python train.py --d_model=128 --n_kv_head=1 --rope_base=10000.0 --init_std_qkv=0.047 --beta2=0.95 --doc_mask=true
Each number is 128 + 24 x the weight over its row's rms, rounded and kept within 0 to 255. Layers, rows and columns count from 0. Numbers have three digits each. The size before them is the row's rms in percent of the matrix's.

# o: layer 5 attention output (transposed), 128x128, rms 0.132, rows 14-48,77-111, columns 0-127
# v: layer 5 attention value, 64x128, rms 0.0599, rows 14-48, columns 0-127
o77 098:121108088129121135098180145098174125060091124131144138105171135118105121108130127096120125131118154126146108117147158184118122149123132121143087166174144140125142090097086085105155145144100095139097127117137147127121137102125133100145171143144077139122162091076128098100107138144137153157102149061124137126128149118115125113116113128133145150152141139137144113134158130145122092146164
v14 095:116124125110135103131114129099142113153119130096127154091174125167107089112135107185145103109156110103101106159173131148126160134089145181089157162108177150084117136122102118128180100123085113154083140133121089109142114100121126142119151126109117130110141101107155121104143141122111154140148127140148161151151166146111164122116113116139141120130125095152091082155118135126094140099088
o14 083:125155186111112136130166143086173116103093109126139154115133127067110132093113141103159093143184129063138133133143160137129154128087127116134107100116126102144119095160130138127080140124168108099090124111140133126148163094121127154140072136102094125146104125125088137135114165125126083108109150094110132139151110132157115148164131137147151128140162115117111128145138126155141084144151
o78 094:120105138145122124090104151116134120114106102106095120119141161127198140109121121083166145130137144113150143111128132129112104141106161164108133139130171142166139143132151089131114165134119125106141102091120126104143093164120066139146106116090103156100107136136083091176131115094146100113103151116117113109158177154178151103135124169142161124145134128151137152104095161125131092142150
v15 090:135142132163111149094108136111149092148141120124154117120120121148123120145177145139152148098100132148095084147170132143131158118093148163094139147104072085141112099140101130145155135131147159099093118104137097200141134123113156131170094145147135135116108152137153086118094122117086084143142096080155138111118125125146151111130165165121099111118114144103157094114143123101108096135130
o15 080:157116121128181092108100087110098142142132152098085149110105152135149149127145128115123116116130142166139074150156077133113154113114191110154138117088129132129123120126124125120094107110114077136152117139126147117156103094129154147117145086132121118157131096138093149078151136134139129131079154170097139114115102092132139140100118105157193133131106115136127163133145167161123163123133
o79 099:142089114128150123128146121110163123113133097138097083170108119135141091105107119095123131174107099094182165121095152094124113094158127113133135122193121126132143127153121121152130110152143154159176153117110115117101107125113120118125111097110117134120128157118136114144170077121167125123103106135176150128135147203146099129150142067140118145133140131145085134129108108122150123087108
v16 091:103142137166110113133159113154113148132149116172141122184111128132104106124128142096135115119114108136159161102156113139104124142114157127113159106143144094151142148094115125152086127152123152091088110105097163142136139099092082110167097117159139146158128148103131162120130117147117133146130132124112093110109113157119111136113141181123155111120106126147161079079151105082099128108052
o16 103:142113122115119095095153087111147114115092117137098125094137111121127124130148141162128124123138155150151148135109080134103187089151144069132145109105082103124086138146073087109134104104141139073121129136120154125127103092112116126122154161116128139093085095141133129155111104121161149134123143134106122142088122123169105126083137147154111111132117117159101121133134156142161154061110
o80 105:132165159113089147125133127110147115100130124131087145145140135109131147120149147125114145160121115136106128113142108127142178090132122123110088126123150135110110128159145136170145120071091068151139142156123113122150118121108163143123103074114091080109131121107170170137112130133130145144136065157113131132111164101177082130127117114166161082099099104129101125136099143137131142078145
v17 094:148156101140107146148125171143100132143121118114130126144086101099117082109167139162130138078064144116145114071094167118138124125136121144129101152163097122179106170150139138171117119113132151168130156166143105129116114145130106103133064148169104150113171123106125164151104141115160161158129167146108139151128143143135163139160126109120136102123129111104111157111142112112135133140113
o17 099:132135106148132119069131159118158082122158121124117123161127134109141104136096125110157163146079115131165141101116158107116130118142131144172131166177125137102153157138105093119191101144128146117122095096131144081142186183117132131117177148130128138119133132150138158148111136161112134116150121147143132125088131120154160129149128103083158144121095116143178146137109131126184134106122
o81 099:119140146105118114176141164100101179158125133140131139134138116160086121128155077063077119137136127109140100132108128099128168131137130132142164093144162107130139110123113134104075155117140110136103150130133141126154122133155117112110174078135127124158100099198109160100125098186126123107108099167121097126146142120134140119108159135147140156166126124123134129116121123097131161167107
v18 103:110131111175122126140082138161091140131110178105150124147107086124103129145139131137093181133148139122117105108113086125137152164127177064129128144147151123090107097160120168115102142141087155132108139114097127132107085145132150130135093116155102108166164151117140107159119086110160135148117108146145153176134156090143121133127098115099154125148106148132152111164103140120111095144144
o18 098:113153080095105105155124118088120091113100143149177135116151167106128159144117155195101113119119112153144112097136136141100147121108109110147124119135106078111104084163137101096101137074123134089142147170155112190126118108136152129108158104108100172119154148110145101143126147128128103145150142144116088114142097128136135150097131131147126167118118073102111162129123132117124125121127
o82 110:139150138111143153133166197142137139078134144138125157087137132116132106127135108094128195128126158115128083155136128108165115150152032135120154141135137147109153172091098168174157131142147131129158152126156167134119107135121131111119145155085154136122136110137159135150105125150148156101130126133135125106076146139122096129125116129129105148125136151153098125134150101115154107113094
v19 095:170115145141133154124128113121102068131117102112124136177134123121156122097130096138168140117115139152117122154116142095085103155145118103142125117124105162113184113144072147146156119084107093154142119124120132112175153104143132115153147165094135108131089130143105160114142144080131151107118143126102108132104109126118097119115076133089123140110143076109084119111149153156088108104165
o19 099:095127137167138151153143147159131140113125130132149125094107145151135142138137115123148130127132139097077156142143125138109095130131147136102148151098166139144134116081183110137148103094138163124118129145089104156146087192136120153126099122087133130145130155098132122117121111156160090154099104174129129145106113136108156142124150147145119104106086121183119135120166131120064193094133
o83 106:096086144097149169166121141118154158124080111158143155125095122081084149126149125121109153117146148087120152137132170149121152097120157120110156123123112132119152126144138131158118135148138091164075152147168128137117163101139130131123074122131132138143147158102164100107103107137138121117149151097125144129135104143079120181126130164194109122154108159092136167142097139144124113128110
v20 104:167156130128151166181104131148109090161124142151121149166112169117113148146110161151111134148160130149103141146130096111154142149072123163106146114119151077120097116139126151119132105082132122166075136156152132173101133140125115097154134098175098144140096116152125168118150140140144133151137126118144114113166122099135162114089107098160148132101135131143119107127140169127170094123097
o20 088:102140144161098080107157160121175100082077138129131139143157124100143125115115101189143162149132115112158119078093145130088119111121120116136091111119102092130068134175132107111117093122135140090118105130133156154140171129096133137133187165144112135122136119141097126169114138145135130122150128121144124124152126117156107119118139151151106154130066121126159154102093106130146114125140
o84 100:135079121095086131125143116143143105072074149102106143114165152139093139123139111138093162160127145130150130169175148119102115151154178178173098134123133125100144111106148082139162154127104127120140116121135113113153130130151138163140123100100125145127110195097161100181098107091133118091138143100123128113155117128142091133141124134125150141093107153112149116121125099146131118123140
v21 097:123119137152078104150149168135144075169154146127160119095098120129092143112111129079116146101078101121148096133111178137127120175120105133152115121107141141097108145107130114159098105100157114116181130087132130107105112139083105120124134111136116150108068105090142183128120110138131087131130127110142099165161108096153131124130159126135101110115137136118117155126127118091144147109092
o21 096:108121110126180118122154122110135118124099176141121121157129115148141096158138106112120128078055098113138103093117130111145143110187103124163110108162146158128130139092131094115147168087150109129162139125155159115134159103101135113143183109133119093118114127121100112128123123122133136115127110099159141087124170138138093090113155096139110152112147160101121137137080091106158128089118
o85 119:145129089112123107145131067119176124150108178126112110146120121135099129135140112155110122108128110129116144103065126104111165132131161102157133130159134097144135131150141089119096171119119109147112154129151131156127182114112129116144127129204128099141087142106139097119148107147128093107161122141109106140120145099153126099158146080146122088133156097109103130120102099129147149066143
v22 096:139134126132107129137109086141068167136157127089117097107113156124127109103107149141149150127106101160165149139130136099128120120123091107140124180145102110089156137171170102117132105167138152138094119141117131084133150109094107110115163149209121158138156091141125118099115133118148104170078097141108151105141130134129148111103122156166155139146122082139124120134117091136117133149130
o22 090:149084095124141105125138112095125105121134128118110121155156166135146144134109142159101135143135124137157157140108145118106160124114124108126125147157115127161078097101096112087148111139072130117120110116168169156167106121112136084109091095129104168098163089144096162134101142149112128099151150138102139156128093068123132142113120115146120166140099131093180159114153155119170134125150
o86 113:099166094132159154154145133128151130136149101130113136120095102140132141129096097127129132112124129150140102133115121148137098151111139122085119125071132153155139158090130159078105112129128106128081137183126152145196126157142116139120128113159141085118097133115143097136141094137070098138167141131144128109134132099156093141134190088136144089136112156122136115106118115124065121159128
v23 094:151102107175094129112113067116128157080130092095127156092161156114138137150127129119128132164138188104098153092134162122110123165125113104141169151127168102104120137158121104143100162133121159153109064128149118163098108142111108135133099090140135151129139138154171123130150141148131101112098145143166116158106114149146079109100168133148128138105124117127140156148123124126120123095115
o23 083:102130119127138095147114123116146136055152136103135113147107133128101114127109131117112123086132117118134168100125118165120141134117103115154159149118142120143120118093134165144134125153134135161139160104094136172145086084116168130129163130127175140121094118126152146153134093176112138133123118084120120119109110109202124070162159110105094112097131134064128114115085131148139145101127
o87 117:109128073146139137124127102141105130095157171113169171093134118161112147176144133122101141101117102154108147136126074160122084127143122171097088148134137147164136129092136123099120173093097136088140137166117109121137151108121146144105133133123137117134114142163134146137135135088121141148113097178098118122122140096097115131117096133173141137121082105073131156141108179131111152125117
v24 100:143114102100106122120119168155168165132091087157139129139112117116137153102113171074150121110130130114144153113182135134110177101104126141121134140133150108085061136102145113125174174119094135107152125161143098160106128115125124161157147123124103115136101094119090100096121137158133141142141147106146146147125158125150093152097072103127122138148129129091129131143134074122114118160113
o24 081:149157155107124159155123113125126168127123108130128087134137131158145145105129121120161125135100136185120089152126134135150152152108158141104126135150178111119086126092137120106120119130107094107104114090125163112118116138099139098103068091104156112159122126135134149065138150129080170097128120157119136109161071175128151151149123111155165124112153122155114116117107106167121118091149
o88 117:098123139101175136116117127140129138122148130060138118103150135156115075088132140120155154151113122122146051121121123133153114113133136091124122135140102117114133087103162072106072140119107111136159132090170131144098111174136103142151147087097135158146101142131144130114151112115142135105166102116139113159136063181135136126173131109107132120141162117117132130137129127126114121152103
v25 100:124099164122118114166105150133076111122112130108129111151097125077147183093125104157112122116109129108143139097097139132098133150124137125104136165102128107093157115141126117082182121122122135124135129112090084144168103169108097136103143122125142082116170133140169107098125126144148161089109114126148104146113179161122160145107144166095110154105160121144161101155161137113133119148112
o25 094:127150138085117135143120129120131141159135112129142117124118120106117145140154095137121109110150143096106126129143141104108111083148097143116180167175123156147085098130108108113161102093146144116147163122169121104115104129169073150155130122122142122173105154135137160135135113136172113143136157116114117112110106078081112101174118089122091122094148098153072151139122130130129120172175
o89 112:150126125105146126129098087130139140098110134108121109087176103129177104170155121087142118135129151112175107118133121153154119181113071145126110140165138142136148136117139113115108099105120119144115093148157182129158132173113159140111169129142113094153130125138105124154154092165128128164180136149162160141109141123137129105150109116175124099129144120131148169122097112139100076125142
v26 111:106151132153120088082152144118125118137136138114133094157137136080132127110118093103131144123121088108141141158140154099119104124133068146153164147096159128142113139177118079139122152112122152131153136116119161147138167149156136128074117147156129118137161122126149161161106133138116102181145176135114086105086079119152171153140139127136094125124138133104145091162131076141135139101116
o26 107:174151085123121141096134149131113145107146098101104146135096134111138121128146107147150162093111127113117158114085094123119122133140119116126092137160168134105167191105166126151147143091165166106106130141093148160106156113112145153153164143161122145142110150137161128135161130145102122121180106135154120147117146112118140067103098120127074145121104162082137130137171117117133165126120
o90 102:149136070118112100176130110146158159117128107141145125130158121157107121124112128114126079110131148113152130104135137148153147155148140105153106107106156146172131135117135141101123154162110086150113134172101113168108158111131151149144101117127165123142115113150143114127176111112121123166101090153074120151107175123086114112165140112150127117140164092117119102157079123132070155093120
v27 100:131122164163120118151130111146102163086117155098076133101179089116115100106104145147076126099137175135173095120089123141098091121124130136158152134136091175190128147121137149082130167140181155138103126109120176118114130129125151134127149159114148118116119141130105126166154124131144144119138145130136117163126159143110148149142110107129133154157168127140146129116097166115160153128104
o27 094:133104109142116150165113074125152085105102128140184118132138122117107135124127168121153122102145121162158154115136110145105156172117127145135134146128119114130112096130083128104129128158080187108134171120098125089091143129147111164102117115130163107133148142163167148150140132106105114103136162084115078143117152147119145128152132090100137114105159095117140108154137142135140146200134
o91 115:140141187120118144103097149151127120151133141175123179120132137134123141186159117138131108124144146084129133152112119137184133111090103157100119130107161163119084143139105190142123108147122124094114119138147130128092116087100136144135118143143117096152162101150115129131121134102094171160119118121100108136176171061088146125099124122115117130107134131116151131125165146156148117158155
v28 101:114139118171147071160133148166088136112121121139147124151115107117148143112127080170158103158172126122092091101100104140183098160070135100111129158130130089119106135125110130145132156070102140116076138136150130185151112104125142165124095102157096118114139103139118158135146103139095090132099136112112096100147114138126130127153105155153133125123122135123125129104110147127104139157149
o28 088:143138151114094117106108124119104105137132150154122165119184140114137127121119116153118120165147129123137123139144144093126076132116118051139074106157129127119126155111085149104090139131166135085099124141163132198124117116099164138092136159118140114156112107119101157137124124122101118155169119135113135113123129145153127134138166144158115138062153119122103164119121139107140096075155
o92 116:132115159140120135115116174088109139109116087134101114140125132149138124126174109084142144150099143141148155138144121112123142079182144143162109161119115170133151178096131130095175119129127143127170143130171108116124118150123123153095149100113110106146181167123126142152144142153180140169158111141116087153112126118100119144088152145081125127114153177125140118118126104095141167116116
v29 096:140119108084141124096088116099131155110137125075161118069162116154126127147104163104094089165099096109119128113074104144104085118100153151166129098137109166136101163134154155147118161161138106139130170105114115093130151147085114157099133163146123157106127125117154141110130120130164096163124181141141130143152111114133142135122138111130110131127144138124131116096129144162153108134176
o29 087:110142138130122151124126088103175142095116086106103146133146144117096140091075148146141106162124119128140115098128145173147147152086100117119101154144143120123163136161135172131139157148089135178104106117126109118105131116147145088119145139106157126120136118143145135180141149108120126088152123092133127127130104173110114128133145136148182124137168113104133116118100069134130111205106
o93 102:113147112154093071154115122101113119143125098168136099137122124150118115155143100153143100111138107110087105145114094158131121201072141150141128093107127120134098117157180133110089131131149140097136115150103119104136163076096109103125144152103154119120069124183120127166150105141157136118115142157123097120158127150119150149104121148123118152113111108097152140124109107138106107163110
v30 107:091092094116137126159124138119080118140103138141152145097127146121108112153128135143148137146171103147115078137196115116098117153164153118107133111111116113118109111114125124129118133094095148094089101164122151157142145123143095157172058123153115129110131125150167099106122098130105127160109113151130122115093159138115151162151099093141146137094073107130125137192129134125120140103152
o30 071:132131147134115135095127104162160110095064117137132102137116132113151153138129127178133109130145107138124146123109141168154133120111088097139112124133104124106075108176144170097104137127138108112080143126128138162102130099101116132090142116107125119131096128107085129127130130158155111164103149084098134134157077156140127123126121159201113106130113105104109189109094126140154091137144
o94 103:101129138113167151108157155107163112074075135127131145123165127113126127087109108070120165127097144149136110131133157142136106147167124137153108124163143084135109130104085126138101121143152132144131097141116111101086106127168101141121107100073121120131104128136082106113121140121134153114059159133155126116120123129132074123081131139131084160131148136144082117145115170133109106125125
v31 096:119131160137100105082137098099159128135133127149091115109150110146137073105155142131103130131081161143123118140104154144156120102120159146132085155123114103132115098107165127136107154150138113150131063109138093125175153105083121115094136134104157102145144145103092149133149173091144134082121168123156091105083152125105121117164123110126142128116140156109116140113091131178126138103111
o31 086:133087121137160122135122157144118100165196147153102147115122141108115121126140149062114113116128127150117109157151140110148155133137153136096105107110165154148166113061092132140108110135170138155173149127115126091133123118124144146122095143115122146122156107132146128084149128077124109087116124173140135136139136130130132139104104107090151118140128152186140095133202121101112120135124
o95 100:129116118150121131180088151162090123199160145118164120129110152101107101170137146165133094126162106089158155144098123075144137088085113151098164136106152124148091153141137177139098088137139136097172129121128113136133109119125153137128097126140081152108112118120123164137150137138134109155125099146121099142108117131125141133130174146143085124143118110157109164127107150093130135141119
v32 095:126140097149111101125110172113119160129122099150113124080132122156141138100098120145141104111097141100143186102155095126108130131093104098104184126172175123156109124161081145106154127118097141124134101132119152136112121125101127158163127077163133136088155133162144134086132135135126133151114144114147153131130097153131151118145141113125126151157104174109120092070150127168101113138170
o32 107:158216136121098150159098133113095105124140105138131145156148113133120146107111103142140105180136134137120124104121135150132124151099150091137138128136113120097169109134090141101127143183131103103127173104133141115150098115113151140091111098114145140137127075088138164138131137129136160115162148157099109161113091116144137137161137088118197122113150066119116125109130129153135153123127
o96 105:149144139143126142103143120073142118100113129118139164141170105137114134130167116082135152158119116168138141108161106180118159130114119138126094147141131126116166146131172090120134140076132079138135103135162120135142112129099087163102128092107112144120127124093133148189154140131143115149131122101088091120181107113112129125125093135120180152102124116142099164123115111106087138112077
v33 091:159080120163101113111110131163123149137175139110153118183115155168118130139099113115114126134141122097134137139144145123167136112075107106130103165162158099119117138112170148131121128098142121137109120150128125137124108104149129115175089094134127123164089088123137132142081111120084159074133120143134131144111100136104143107102131162108105153121131113117146087139114041126153149131110
o33 082:159116101135149109148144105114119125154185157141111129110124141172133155167112147119120149126087135169116123173136083122133165141134165134105139101141136097121096133077051112117128151111130142096129127123143143153123118109068121119103115105186127119104158130168087133104108095127106105120110147156128123120141161075107109119107147126118137111166129147084127100118131119133130096090118
o97 098:132134102093147152153136067129122113026123116128142098112093144143110120104088139131138137136118128129136127121137105123108154097128139115176132163141137149125111118086119129115130175080094102119121169129088175117142116162151128119148150116095131114135101152093148126134145139135131132109144093130143101138081166119153128132141173081127150103151118143146151088140105113128162138129163
v34 104:099156142109138120134170116119107128112136165109124164124128108162176101129149101116141102127135123146108149123147094141126113141185131112141086173151115091154140157086100149160129163098162123132129162168115149139137089129142116115114123170123092166119177112130136147163119142167131140147148128134145136156066126117135132148121087168093143174133124173136135154126100137179116115110131
o34 076:148137093100099122089110163105054131144149081142110113142166128112144125146114158117134119129121156135126144129149127118158108093159114118146099112153099126109160178162136125132165093147158181154135090085111121122118141133166119120125145143138122077132137132142113148161140105123141160157126145121146163125090125102139162110146113131107132160090141144152105109158123200111147115096145
o98 101:159168125133137129128062147115111136149144125168095141107116156100130155115144115097140155113151130118086136180172134124166104103109136157133137118095123157086100121126141157170099092129129146137109117106071114120135117108113123108089103168092112102158139094118116183078112139112159137138139120166107122137113096098165163139105140133095125133145123149127122160126107151108133151163117
v35 098:158138128102166152130152106141108123094089119111106102175098093117162105136136155155130141117094149159145145147116112129103151112091185150142115193118113106098125110140079120157146108160131109159119117119118103096119131127148161149092153148109146135135164076112116151142142137126092145099133125107156126183113124122137136148096149135142095159112175155152179139128135100147125135116096
o35 102:134122132133136125126141160140134155139113137138129145127109120106094120129120136109134094132122155143167107144143092107106185133152139165137149147106148077205104138117132109126092086102145171120112126096117117131154120131131096130146105139092154111175161148151131139154136112120147121119158203177111105121140137085132122148105138118095121125128111114146138111109194138109130179143177
o99 103:134119115131099121096088131167128108127172128126121147081133151088160133167141112103129139117139111082155113132129096134119115159127104144101118110117122175157131168098162168129140134141110134145126129101123129153170136125092129095119135143158083106158081108165120123136122091129141124167126098104124132089132142169114141143139094117162136120117132146077158161110110202116089098152121
v36 101:106140125088118155085119149117101131108140139163109133080086146134105136084151118185146114113105128084141142100153094104152124151152085132077140155177101143138164156097107123157129140141111140101142102143145110155113113129161131158123160117124097117121135100133118176127101118137133137145106119111092103100168146159119101099106134086094125110155166158136145133152134085099158132119117
o36 101:153133148151127122085154123102169102124111113113096110142136125129112125133093095149125132154119138115135131086075124154094165143114160128187141146174120112132121164146127176112156085151106147135120135090148147123118127138158123104157152099111115098094132135113135141134120128129150151123146125103131124164102157072152147098140154106099113149116081125145139106142121127149213138076138
o100 111:086125147117136119131162138098088122092115172096135131102088100134124148152122114113133103106101152162136120107164117116116167125139165101177120142142100152143144088130117126113178141110108115162110130145180124146140125162097108125164125088163137140109136119103092172083130145101111103129117135138099147122151119185129134096142129154141172107103121168150127159140090142104086151135114
v37 096:141142143126157129102133149136135113111126095139122100077133119125100134101158183134141103097128170102172115115139076137101142128136133135175123140158087147143157137141118092125154104169127108070138141122160119081158122094136105097129141107159147164111150085134124112138130158103141137130131146150115094138074140156111102137136112144109132141106143156108171088195109135096122132122128
o37 085:165127159103087153069112074166181104093093128118099106147133112110099134113126155131162092160103129127103166119101119171169156110138168095136148137143150138112139131105098115158130143164111160133108125127105182125120094117151138120126116123106124154141129128119138141129124161153116151140134114103106123152110098129085151158147115103135129101154123086163105077129129131162159108101135
o101 107:160136117132119160132140147182119176161109136127123136153168124116115108134130121116130128174099125146122147096119102131119126119123131098097157116139127143133144123107146184149161146116134164140126109099114109115152124139114130141137115134159153111136065103138097117105102131143111102176109086126128152086152159201130125114154144130198116114141094123073120145103114140152069121103141
v38 096:142139147119099139096160086156126164120131118087135149133179151098143129162118160099177136130125138116164095146148096168110111096115117144149108174157091125125144153101139146130135134120145129135199111138140168085142135066100125109121141136134166151129138114147159113133140141099130091164091125152119124138133126167116083115137135139105126100139135163118092136085142116115156153086130
o38 102:150087146118135136157129102134156089142096113130098108121132144194122113102098147126149130130114134076166100132140131131136154096141160078117122157072134153141161138108124150183127115209088087165128125130129145128126122153146159104132128108112121139123138138129123091125115129155135137142121090117128147135124161152185123169117153082107175151138134117145144117118103127136103103143138
o102 109:126127130139165145140113169116144139180146095156127115133125135128079158108108118137099071088152152125105133139106156117100123133076131119114117099088125133140127108128123132129086137110130097113087129150106107145135130094144133151108081137146169105155120104138118110101132150078119115121116104152116121130116162116142163153072131111156172160121104128107154115122103181143072122162172
v39 106:130168109120123134140134121105105169120118147195103139109102077132103125105106155101084104112094098154136156102136192145111122144154164145134120136086114116143159138182106151121129117145133102112154126116147100095106090119106114140103170110130154105143092122132102121134107121088143115096155078100133126125157149115122147116136131163126115147153123161105116107072126133130111097128175
o39 088:088137152138111105129144155076155106112074121121132188112129116130134128137126093069134129105146134129126111110128123178089133133099111146142131100142123080187106112145107145131144100093106147100138188104124145159149160153146102149128119133108121151151128129152106135142143147122143124131117165106102100112165089138082126097120101117150141140067161142089103137105126139126130119128166
o103 109:135133131118118104148132118150140127151175124117135132161093114104113132163132090160124119135128116159131095131120118167125150130089106113122172158149136132145121104142161161114111089105123088131103138129152096113139161111077148108067120083165117150106113108095142181126160119125128124140149105074109132127137074136114132132170089131143177118085132087130132161124145082122161106126120
v40 099:160113107110108152127091138147133130117113131145137141178138122106110088115108120175140157166159107117111123150157102108142109103110156118105138129095143108166157106148135161121107166108048149118094103123162158129133097143135138145152147140132144155172146107163131119119151135162143136156152143123143105140140184145156113095134135118152162087084113138155126082148134163108104136162155
o40 093:154110127142118123143137117174124077201159135138138151136138144100160125104140126160115121137132093108164144161116154105110101130091116091101128126122147128133125148124139138097110128147103110116092135152151121140138080127148146139095087118171126160087132094109123114108111139118111114125105099142107144129144127097149161185166112129132159137139126095195140138109201142126148090116154
o104 113:119112162168109156140163160135146147087143125121099120084104167127162118103144101125118155121091101139175139136161154136169124118156110154143123161110126127123115131092149134139199146136143090140207146131149111120117126139154146141127156109083140146091156178126170102155157134112167105113109117130161149113141130112109087104123089142138112115128101130135108127123162137113108118145125
v41 097:143129133075158122144122108110130106103152101161101137069085150098118088110076105100106117127068145132163121122103120142107137145144124123119110150138135145132139137124127119131149140135133094127144152102123151049180158094100138123132150152176118145150133165101098154135136153135160101094144068155123128142093121138108122132118119133077137146150140145139099095123108139099138120138144
o41 088:117126108146118144127165151132172116092081130133160124148157104094142150138104131133117132117111119113120110120124147134077125121148126114140091110168150118142180122141126061118117085124145108077134077148116156123133160154152096109139105126121074145129135141112149105170101114096163117085143143124111133127101146115123115156072139105159170134149128105169107111127120098140135101075135
o105 117:144149133123131141131149167132112122152101134117127147149136148100091141130128123170151131163141094158072159102159116172125135102074131123128135157104133107087174137119160154176119067154145105124115108125157146119144098088128164170153156173157135135113101111113095105113121132129125144150115129110127141129135114111171139150128146154127180090136085101099129179115162121142121124141145
v42 101:130133147099146154137102147128088151140125089083129145093125131145122138134114129126100109102118123076109118092114099125123104156112178098106095135092145108132165109121153148179136161136105164163142094102110153121081091153141131111172096097114087142131140116140151111130152147114135122139150139154156117062150190120123128146133103170136155140112170122099111148146122120127162120148132
o42 086:106107105171092139119154126129135110162160138155129113190157142146132137161087121162143152158119106143088095131115135150123112123117094150117171121152164143128114137153125146137151112189113089147133123154182156122118117110160096109130136115139124155070135109170086140130090106129092147118060114140114122121145162141103139135145165136116173138137144119133121127109100129113136097162125
o106 113:122111122144168157093152142130149111151135134095135144106173112135107067134147114059126187082116081113115142151095112162116115152139131163096138094169143144124129139107131156098170117124111131144142122131134178144163140153174077142102171132112096103128143103127137142112116150128174139089133138157147137154116147121136119136109170131131128144129124116152117150151137106125168130166130
v43 103:085108145113144118119159108122101174102147073125140127153103089137136144089144123151122136146139096176142103153127090149117111121093137125123102099102093122121170090094150137080126133150102119095182145158107174119111134114127111090128134097117142128086153116097140114114141116138148129171106086136102116108155081107119125146087111100145106158128177150161130097122139118124129132113110
o43 111:179123181102100158115158088132132130187105125150103127116181133164130141134118118139147106158147132081155138151127125111141129088126123110111148127103117078169139125123141151107132148143123108110088174146166158131121144136135097095100086132101132113141126138137114101139101134138142118132144128112135079107147133165074094129104097098138076120130120162110138115158144094117126101166160
o107 098:155126184136107111110130122111109100091132131130110121149147118150165128157140137134134087124111155130078129174116132136121131168146105070101088085112126098153115129146126136113133112136126116142120121171137133161161100106110142116094132138120158081137129064127093163099123146081087134127142139128082131106111149117122112106136122135138156143091101161125103115140120153178110138181174
v44 093:091150088124141164106171116099132116139139154175137164075138106147118148123110143138088106151119112140129135149099129126131121098170083105137134141153111100136156108133162141158143115088149099202151158104151105125100132120164119149145112107082112102124150147139149129118165152120173122134170152114109125107146167148107124113146113121112172126160181135130133102138137090150131149135124
o44 088:123109195116101102100121165106176124107144104107142155097114105155131119124134115101156142103127125086125145103122121161118127140152153162133107135136122128149158112160139153121142115165155147168157147125134114135159177159139096177150164138107120119095145180147130106130154145130127123108124116093139102137121152120055129087153114123087087146136136161080170117128117109112131134158144
o108 092:108146167128121108191081144129074121138132114096133112131108096116102148146118121116167141132162134152105131152186124113132172138091175158110145117111132117171114110127121158116111172106100101135113100122148129132129136126171161136124100103146141151083114111134117175119131177125112129126096118103105138097155098158091130080123147173095133160106112124111130150145096115134130129163122
v45 104:158101116134127117168162091160118100101155191141158068135125146130133118143074172140136105103123110120127114128116138135116093097109088166114115090144089127153104135107115129165161144123121135118159092133162101128079166113151115178113142129184157100123125113110129163117128120148139148107155139134100121153109121146116104148164102124135118089117098149151134103105134154101113151113109
o45 082:141068147131087122111115125144194115131043129124091120130139120097120124129103102096127148136102134136136119132140115165131163138144166119164092120137121117101125149122074117163135125116127157096109099117121156117129131105111135155124155153106174100147122168161111118160109120156107107136147123087086144132115135137108148154081184133129124138110112139143141093086112157141149110154138
o109 096:106087147115075107130102125117119103091087118136143129144145111111116154138132125120112111130113148157142111106135099145159179154104132120167082156116107106180121110146126103113075190109102091127128096138114088105116144110124140147128161112168114125146138141156107085140129121137104136172108091114129104106157132161123132147111109127147136156133109092094159122111115172119141168182144
v46 096:148129134114092133078116129104118126135157198133080089069112116163129155086129100170127134128102116134178107118134134139124148101139156165157134142148118151108136129103116152096156103122164131138136157104121118096128100162098144121166102156118132136146111121146138078107152142119151104130104105106146131139074130137119163104140172108133135200139133146096107115128136111117130151139101
o46 090:121135146103149109189116116099075121150144126120134119140107137152107128132133145089120109128148113175124079162185136124144128146137154121149152136131121178141134077103105116105101140166089105148116155137138104100154108127122126141106123059149135122132137126118121172101121101099171149123111148106109140119135109089124147133150123093126214100142175107110125141125140115120127123159122
o110 097:115163134145150139142108113092140174143139136122088121149130123109117101146089104112151099122167174114166151116139121084167116147108125148140163108152162101092142108136122140112091143177142098139102080100157185137113121109094133105116096134167092092095106112119095152133135127122139144117141158105174124158149118120128143099155140112175118134131165120157100134126123102098101099105139
v47 097:139121129128135090135158101102122123164146120105148089128109109064141083180119154167113103088107145123139094152074094119089143142145148120140159106094123125168154112138104122138167140150142141124137143158160111119133163113111148166097146072077169128104132134138083126111147112133157120172117123093116097140146115124143127162122102148096119146118088127128118122121148097152120141124103
o47 089:149125093133097168079157110181113131147152120141149125090155107130144124091145119105135132137097135135174123119130116116113150153106130126133123138121091111124129099141142158114106139110114154160154083123129111124122106127163141145127182155100181152155143124130141165127159121122093147116119126193103159146104134183140104155124156138131157138096070116158120121134191151145128145145160
o111 107:148106154092104144141114097146197129200147130145120120088139087132106140124163125137153103138143115112126155141076092132178172127129137118135096126100086107163152134145146129120112106173124154141121113115155149171110183097128119145105123159149128116158160153159140099144151130115108139158144121133144157128099115089106124142162139132095097122117129096091135117131088132137132114108102
v48 105:141119118161140112118164147173157097085131158187138152131072112116145156103142123119124148113157114115162124120103111119144127122178130151131070148103111108107115107117143134112147111119094105090119101150118108115124177102107159154156120143084143094130118185122079132140078086135140149114156079122136142114117094100122156138126138141121158156146117138091107120141138126105106160134125
o48 091:156119134127123142123121128115095143139118141138149144070107133154149148135144127092113135137097122144122138162143107153195122106183142127115122128163132120117122092080119107098112145074153168113128165145105170168141113158132110156135113127090116126145145163112110115115135122129130098116121154124095130119132129128073122109101100137146056082124119153167131104153136146091140141087078